From a checkpoint of a small transformer trained on Wikipedia: 12 heads of 64 (1 for keys and values), vocabulary 8192.
Each number is 50 + 10 x the weight over its row's rms, rounded and kept within 0 to 99. Layers, rows and columns count from 0. The size before them is the row's rms in percent of the matrix's.

# layer 5 MLP up, 3072x768, rms 0.0315, rows 839-851, columns 256-383
101:46 53 56 64 37 57 60 54 39 28 63 59 35 50 56 64 48 61 36 52 50 67 41 43 46 46 49 48 67 59 62 47 45 67 56 66 58 45 48 57 50 44 44 59 64 62 50 57 56 61 44 39 47 50 59 35 61 38 58 55 38 52 51 45 53 42 44 62 48 30 56 53 36 50 44 40 54 45 58 54 64 62 43 51 49 53 64 67 36 28 72 41 57 65 67 59 51 44 39 57 60 62 46 47 46 55 53 52 48 49 55 50 49 37 38 46 50 43 51 55 51 75 54 61 68 37 61 49
103:53 53 49 73 50 41 37 47 59 39 43 54 52 39 32 44 55 40 37 56 50 65 48 43 47 41 56 33 50 21 37 49 47 66 46 42 52 48 46 36 59 64 52 62 64 30 61 52 45 43 36 44 44 48 52 42 55 37 42 34 62 53 47 44 53 44 42 51 57 71 59 48 56 35 52 38 39 51 50 48 45 36 55 50 46 26 58 59 42 56 47 51 54 49 39 46 64 58 44 31 57 42 36 39 55 43 88 48 59 53 46 47 51 40 51 55 60 47 35 46 39 68 34 62 39 54 63 47
100:34 47 58 40 67 57 38 66 52 40 43 54 54 70 57 42 50 65 50 53 54 50 61 34 56 38 59 42 64 69 42 61 27 37 34 38 58 54 61 48 45 35 56 55 64 44 41 44 23 38 40 46 42 55 44 58 53 52 46 50 50 53 59 46 56 40 49 50 49 42 65 59 34 52 59 40 54 44 60 50 35 60 44 61 58 61 59 63 43 51 44 74 60 61 35 49 62 45 54 46 47 48 43 42 52 47 49 56 54 39 52 32 54 43 67 35 34 65 40 59 38 41 60 55 26 49 57 59
099:58 55 37 71 49 45 47 49 37 64 33 46 62 38 41 45 42 46 42 39 47 61 52 49 44 60 45 52 56 58 33 57 48 52 51 77 53 53 49 40 53 42 52 55 71 51 43 56 39 46 27 76 50 33 54 66 50 50 46 72 47 68 34 43 31 44 54 56 40 46 53 43 58 57 68 47 66 61 51 56 39 38 68 57 59 71 29 58 50 58 51 40 54 54 56 55 45 45 43 57 62 49 46 52 46 39 71 37 50 35 61 56 56 59 49 52 50 54 43 50 64 43 38 60 37 57 51 48
102:55 36 40 48 56 50 55 54 46 38 53 44 37 65 63 54 40 41 35 64 51 41 54 44 57 49 48 58 69 47 52 53 41 50 41 39 43 49 29 39 52 45 59 46 45 44 59 48 43 49 59 35 49 40 55 50 32 47 55 44 61 31 50 45 41 49 51 45 45 67 47 56 61 37 58 31 42 57 41 43 66 37 43 46 23 47 30 66 55 40 54 66 65 47 53 54 58 53 54 34 50 85 36 46 56 57 51 56 59 44 58 33 44 50 35 42 55 45 53 60 60 72 68 53 51 67 54 56
097:59 42 51 63 49 49 36 50 42 56 50 47 53 40 56 67 50 55 36 39 56 73 54 44 39 27 49 46 36 53 41 47 52 44 47 57 49 40 62 48 52 66 51 41 43 36 59 50 51 47 43 58 43 41 53 52 43 46 25 44 53 50 55 26 64 37 57 66 48 61 54 43 51 45 59 43 42 51 45 51 41 47 39 71 46 38 48 54 47 50 35 42 53 45 74 49 53 62 65 35 60 54 72 57 46 43 51 40 59 42 45 44 47 43 49 53 37 50 35 47 56 61 55 47 51 46 55 61
107:41 38 44 58 66 60 43 58 51 51 57 49 55 73 46 54 48 70 58 58 44 36 40 41 35 60 54 64 53 40 34 37 32 50 38 60 42 39 49 49 46 37 52 49 45 47 40 62 47 53 55 38 53 59 53 51 64 52 69 59 58 50 53 41 53 60 57 42 69 28 44 63 49 74 28 53 33 60 35 34 38 63 51 48 51 66 70 57 68 52 46 41 43 57 45 56 70 44 60 58 50 55 59 48 55 33 52 47 51 66 38 53 43 56 42 48 49 61 48 63 46 57 49 41 47 46 42 50
098:61 57 40 47 46 56 55 45 49 38 62 55 45 49 55 43 55 46 55 47 41 42 49 42 42 74 48 31 45 60 38 44 50 48 50 63 40 68 36 67 45 33 60 49 44 53 64 48 51 66 47 55 38 37 55 73 45 37 39 51 52 48 34 43 32 63 56 59 41 51 62 42 50 26 51 32 58 53 57 46 44 43 40 66 51 44 47 51 51 47 51 63 42 35 59 46 45 48 58 41 58 32 47 39 40 41 55 52 49 53 46 55 58 60 46 45 73 63 58 47 49 58 61 42 71 57 47 43
099:39 39 51 53 57 59 38 79 55 49 61 58 39 58 40 55 40 54 49 33 40 33 49 51 54 66 54 56 44 46 40 46 47 31 51 46 41 42 40 42 62 52 52 65 50 50 53 50 67 58 48 51 57 54 35 69 53 39 52 58 63 49 57 51 60 59 56 42 41 47 48 61 65 46 50 48 37 61 39 43 44 45 61 55 36 46 48 50 47 47 61 70 43 46 35 51 59 40 61 58 51 55 55 47 55 45 40 53 44 49 42 73 53 41 43 51 41 53 57 59 50 68 50 49 57 35 71 43
097:49 47 46 60 37 74 45 62 50 36 61 53 60 44 66 41 44 64 56 49 43 70 53 38 38 40 56 48 42 54 57 56 51 34 52 75 47 54 70 44 48 49 25 42 40 59 39 59 54 45 49 58 42 55 55 47 61 45 45 45 53 50 47 42 56 61 56 55 56 49 48 51 56 55 53 48 51 57 35 51 39 60 68 47 41 38 42 68 57 54 69 42 39 58 57 49 54 68 64 41 48 48 53 45 29 44 67 33 55 59 56 64 61 47 43 53 54 46 46 56 47 45 53 52 46 38 60 57
103:51 46 45 61 52 37 63 54 66 37 64 46 43 61 38 63 45 50 60 50 32 47 62 49 48 64 42 47 51 64 53 65 52 52 57 47 44 44 65 51 53 38 48 52 45 60 35 61 42 44 38 51 57 42 40 36 53 50 61 37 31 48 59 46 52 59 70 55 36 44 39 49 54 66 48 54 32 60 55 62 55 56 58 62 39 48 65 59 44 61 41 50 19 37 36 65 59 62 59 51 54 34 36 58 44 59 72 59 52 51 60 60 45 42 53 63 56 54 40 47 35 40 40 35 55 62 57 39
096:37 63 48 51 57 58 41 44 67 62 48 50 74 60 36 58 55 59 45 59 54 33 40 53 38 39 42 42 47 53 41 45 66 32 40 55 61 57 73 42 42 56 34 47 53 47 35 51 47 42 53 47 74 33 54 49 53 46 49 37 48 56 47 49 34 57 49 52 63 42 41 48 59 56 65 44 42 41 42 47 57 56 53 52 64 34 57 45 26 45 46 64 41 50 53 37 54 57 66 70 54 66 47 46 49 53 60 55 41 40 53 49 61 45 53 25 46 61 45 44 38 42 55 61 44 39 60 60
101:54 50 46 49 58 59 54 55 36 43 53 63 53 40 54 62 34 44 50 45 39 61 50 49 52 63 26 63 41 34 35 52 42 64 62 59 36 52 31 69 60 53 58 34 49 58 48 51 53 56 55 44 30 50 32 42 37 38 41 48 37 42 46 48 61 41 54 54 47 64 63 60 50 32 54 50 52 34 64 43 49 48 40 54 63 34 41 65 57 39 48 45 52 35 45 46 49 60 44 55 54 64 67 45 43 53 47 40 43 38 72 55 56 47 61 57 34 45 54 44 57 60 61 51 43 40 69 53
# layer 5 MLP down (transposed), 3072x768, rms 0.0303, rows 839-851, columns 256-383
102:56 49 72 53 39 49 58 47 55 59 52 49 49 42 36 57 27 65 62 43 39 53 42 56 59 59 26 39 59 50 39 83 65 60 41 40 39 59 52 52 51 60 56 44 39 57 53 48 55 60 39 46 58 52 59 44 44 52 54 55 54 41 50 51 51 38 36 48 44 63 58 44 44 56 48 49 38 54 35 49 57 50 60 41 57 53 46 32 44 43 47 53 37 36 47 50 64 54 57 54 49 39 43 55 42 41 35 52 42 44 57 68 71 51 45 45 51 60 36 65 55 31 74 45 40 44 41 37
115:40 52 43 64 50 55 30 48 59 57 43 65 40 38 60 44 46 52 55 37 43 45 57 41 32 61 37 46 34 48 55 39 61 73 47 44 46 41 43 52 58 50 64 50 60 46 61 44 59 54 43 49 53 55 31 54 48 47 48 34 58 55 60 62 32 35 57 68 51 43 63 43 46 37 46 52 57 62 36 67 63 52 41 38 42 70 35 40 47 58 64 46 40 50 65 49 73 53 62 55 52 52 63 30 40 59 54 63 44 51 52 58 41 35 47 51 44 46 55 43 51 47 64 32 45 41 40 56
094:56 77 56 53 56 62 61 43 42 58 59 55 44 47 64 52 45 45 45 75 50 53 44 85 55 54 46 35 43 34 52 30 22 55 48 50 45 47 43 72 58 49 41 28 68 53 42 59 60 35 40 72 61 49 49 55 40 53 43 48 49 38 57 44 67 42 34 57 39 56 40 45 37 59 48 51 50 52 53 53 58 62 50 44 53 48 44 40 63 41 44 74 60 51 44 36 43 34 61 67 45 53 59 44 44 63 39 44 52 45 55 51 51 51 52 47 35 36 42 54 52 56 40 63 65 55 52 38
099:43 41 51 48 51 47 51 48 58 47 39 52 52 56 59 62 56 44 35 51 60 26 63 36 60 73 53 57 53 45 46 54 57 56 50 51 60 61 48 47 64 63 43 51 40 41 50 66 56 49 45 51 48 56 46 45 42 54 67 44 62 41 48 56 52 48 34 57 42 61 29 61 38 60 35 44 49 38 73 45 55 68 27 37 59 50 54 49 47 43 65 35 54 57 44 43 32 37 43 55 47 42 62 66 47 35 40 51 43 65 46 50 47 52 58 68 55 58 45 40 60 29 43 54 39 55 47 49
102:55 50 46 65 39 64 54 46 78 50 55 54 39 52 49 50 63 43 28 48 26 62 55 58 48 48 54 54 39 47 46 52 42 47 36 52 50 42 48 42 66 45 54 28 45 67 43 58 58 56 38 56 46 53 55 51 44 42 47 50 57 38 43 36 46 45 64 47 41 48 58 43 56 63 46 44 44 54 39 55 58 52 51 53 62 38 49 53 41 31 40 44 37 70 59 42 73 51 49 49 58 50 42 63 54 54 36 25 35 39 43 54 55 58 41 59 50 61 42 30 57 54 47 65 50 55 45 59
094:59 21 50 55 55 67 53 61 49 50 45 55 57 42 75 41 74 41 37 58 40 44 33 43 58 59 48 69 68 50 58 45 60 27 37 50 40 50 67 37 43 46 48 48 39 47 64 39 60 48 57 59 50 52 48 62 43 57 49 43 44 54 54 41 44 56 48 56 32 26 33 59 43 51 47 57 67 58 63 34 63 35 65 44 48 48 44 31 70 63 63 45 52 46 51 54 60 49 29 58 32 49 31 46 29 70 83 51 45 53 38 62 38 72 50 40 57 42 62 46 41 37 47 51 45 54 36 49
100:47 30 56 48 53 54 46 38 49 43 39 48 49 53 39 73 59 50 36 60 34 45 52 36 52 54 56 35 41 50 57 57 31 47 45 42 44 48 53 56 52 57 47 63 56 54 76 55 41 58 54 56 62 47 67 60 36 46 29 55 57 49 41 33 52 57 62 58 39 57 45 53 53 32 53 33 53 45 37 56 60 58 48 53 45 46 29 27 57 51 70 58 46 54 52 41 45 54 43 45 39 66 49 71 28 50 70 41 65 45 60 41 43 46 67 49 39 42 39 49 54 30 62 50 41 63 46 47
103:48 62 49 31 48 39 42 42 53 36 54 39 56 35 59 44 37 46 44 53 63 54 40 30 54 54 43 50 51 41 68 61 49 43 63 40 39 55 57 51 41 67 50 74 59 55 41 38 31 62 44 44 48 54 41 50 45 50 46 54 68 68 44 37 56 47 42 29 35 50 40 41 40 29 48 44 43 63 51 44 21 48 42 51 54 48 52 63 45 47 50 48 59 58 53 64 60 31 41 59 46 50 65 51 41 48 55 55 44 64 48 43 55 51 42 49 43 39 53 43 61 60 50 38 39 53 42 56
102:48 44 48 55 63 35 44 44 66 62 51 46 54 52 51 40 53 48 59 55 65 38 49 43 65 46 41 49 75 45 56 48 47 64 63 58 22 50 38 51 47 60 56 59 51 47 48 45 35 50 71 52 55 36 64 59 35 37 43 47 55 51 58 48 43 47 42 57 69 37 63 46 55 48 61 37 58 54 51 59 60 46 64 59 75 45 54 67 56 53 39 55 44 37 56 58 56 50 51 55 58 35 61 42 51 32 40 35 37 55 55 40 59 41 45 58 51 60 50 56 57 38 42 70 57 56 44 55
100:53 49 55 32 68 51 51 52 58 50 52 57 52 57 56 58 55 46 37 44 48 53 43 42 60 55 45 50 57 64 40 51 34 54 38 46 41 61 62 52 54 48 60 56 38 51 33 58 37 38 38 64 52 41 61 50 40 50 57 49 31 55 37 56 59 48 35 47 45 47 38 43 47 43 59 52 51 57 36 65 35 34 44 48 44 39 58 54 80 46 47 67 53 49 36 46 49 36 81 59 45 51 65 61 53 45 55 58 44 46 53 52 36 55 71 55 41 48 51 56 54 41 45 36 46 58 38 48
110:42 47 67 51 44 50 38 40 51 48 51 56 51 40 64 61 66 52 56 60 52 64 45 51 35 54 51 46 59 49 44 58 66 45 54 66 32 53 76 76 48 63 53 52 63 43 54 41 48 64 58 56 60 42 49 71 53 52 42 62 57 52 61 45 43 45 49 56 45 43 39 51 62 52 54 44 58 34 52 42 56 33 64 61 48 40 41 49 49 28 57 43 55 26 48 51 51 61 54 32 52 45 61 24 33 39 42 55 45 57 41 61 54 48 56 46 50 46 32 59 47 48 61 41 45 45 72 39
093:72 58 55 34 36 60 56 68 53 50 49 47 43 58 54 38 38 31 39 59 42 48 36 40 39 52 55 49 43 61 53 67 47 61 62 34 35 43 52 53 60 64 60 56 49 63 43 36 41 58 36 49 41 64 44 51 53 52 53 40 66 66 38 61 51 46 59 44 35 61 48 49 48 55 43 53 48 45 43 46 42 47 78 44 52 58 43 43 48 46 49 42 51 65 51 46 62 50 38 51 34 42 60 38 72 42 61 57 61 56 58 45 56 51 50 55 51 53 48 54 52 47 59 52 43 42 57 58
104:55 62 36 61 67 46 58 57 51 58 47 39 45 47 53 54 64 52 49 38 53 49 49 57 42 52 81 59 82 45 52 52 54 55 52 66 48 36 50 48 31 34 53 55 53 51 40 29 42 40 20 50 42 44 40 57 42 61 58 63 49 59 69 55 48 58 41 63 69 33 49 43 40 29 51 53 56 38 35 46 41 47 55 25 40 51 53 45 52 56 53 53 46 49 45 53 54 51 37 56 35 40 52 45 52 55 60 45 47 46 43 55 49 56 56 56 64 50 59 60 48 55 37 58 67 45 56 60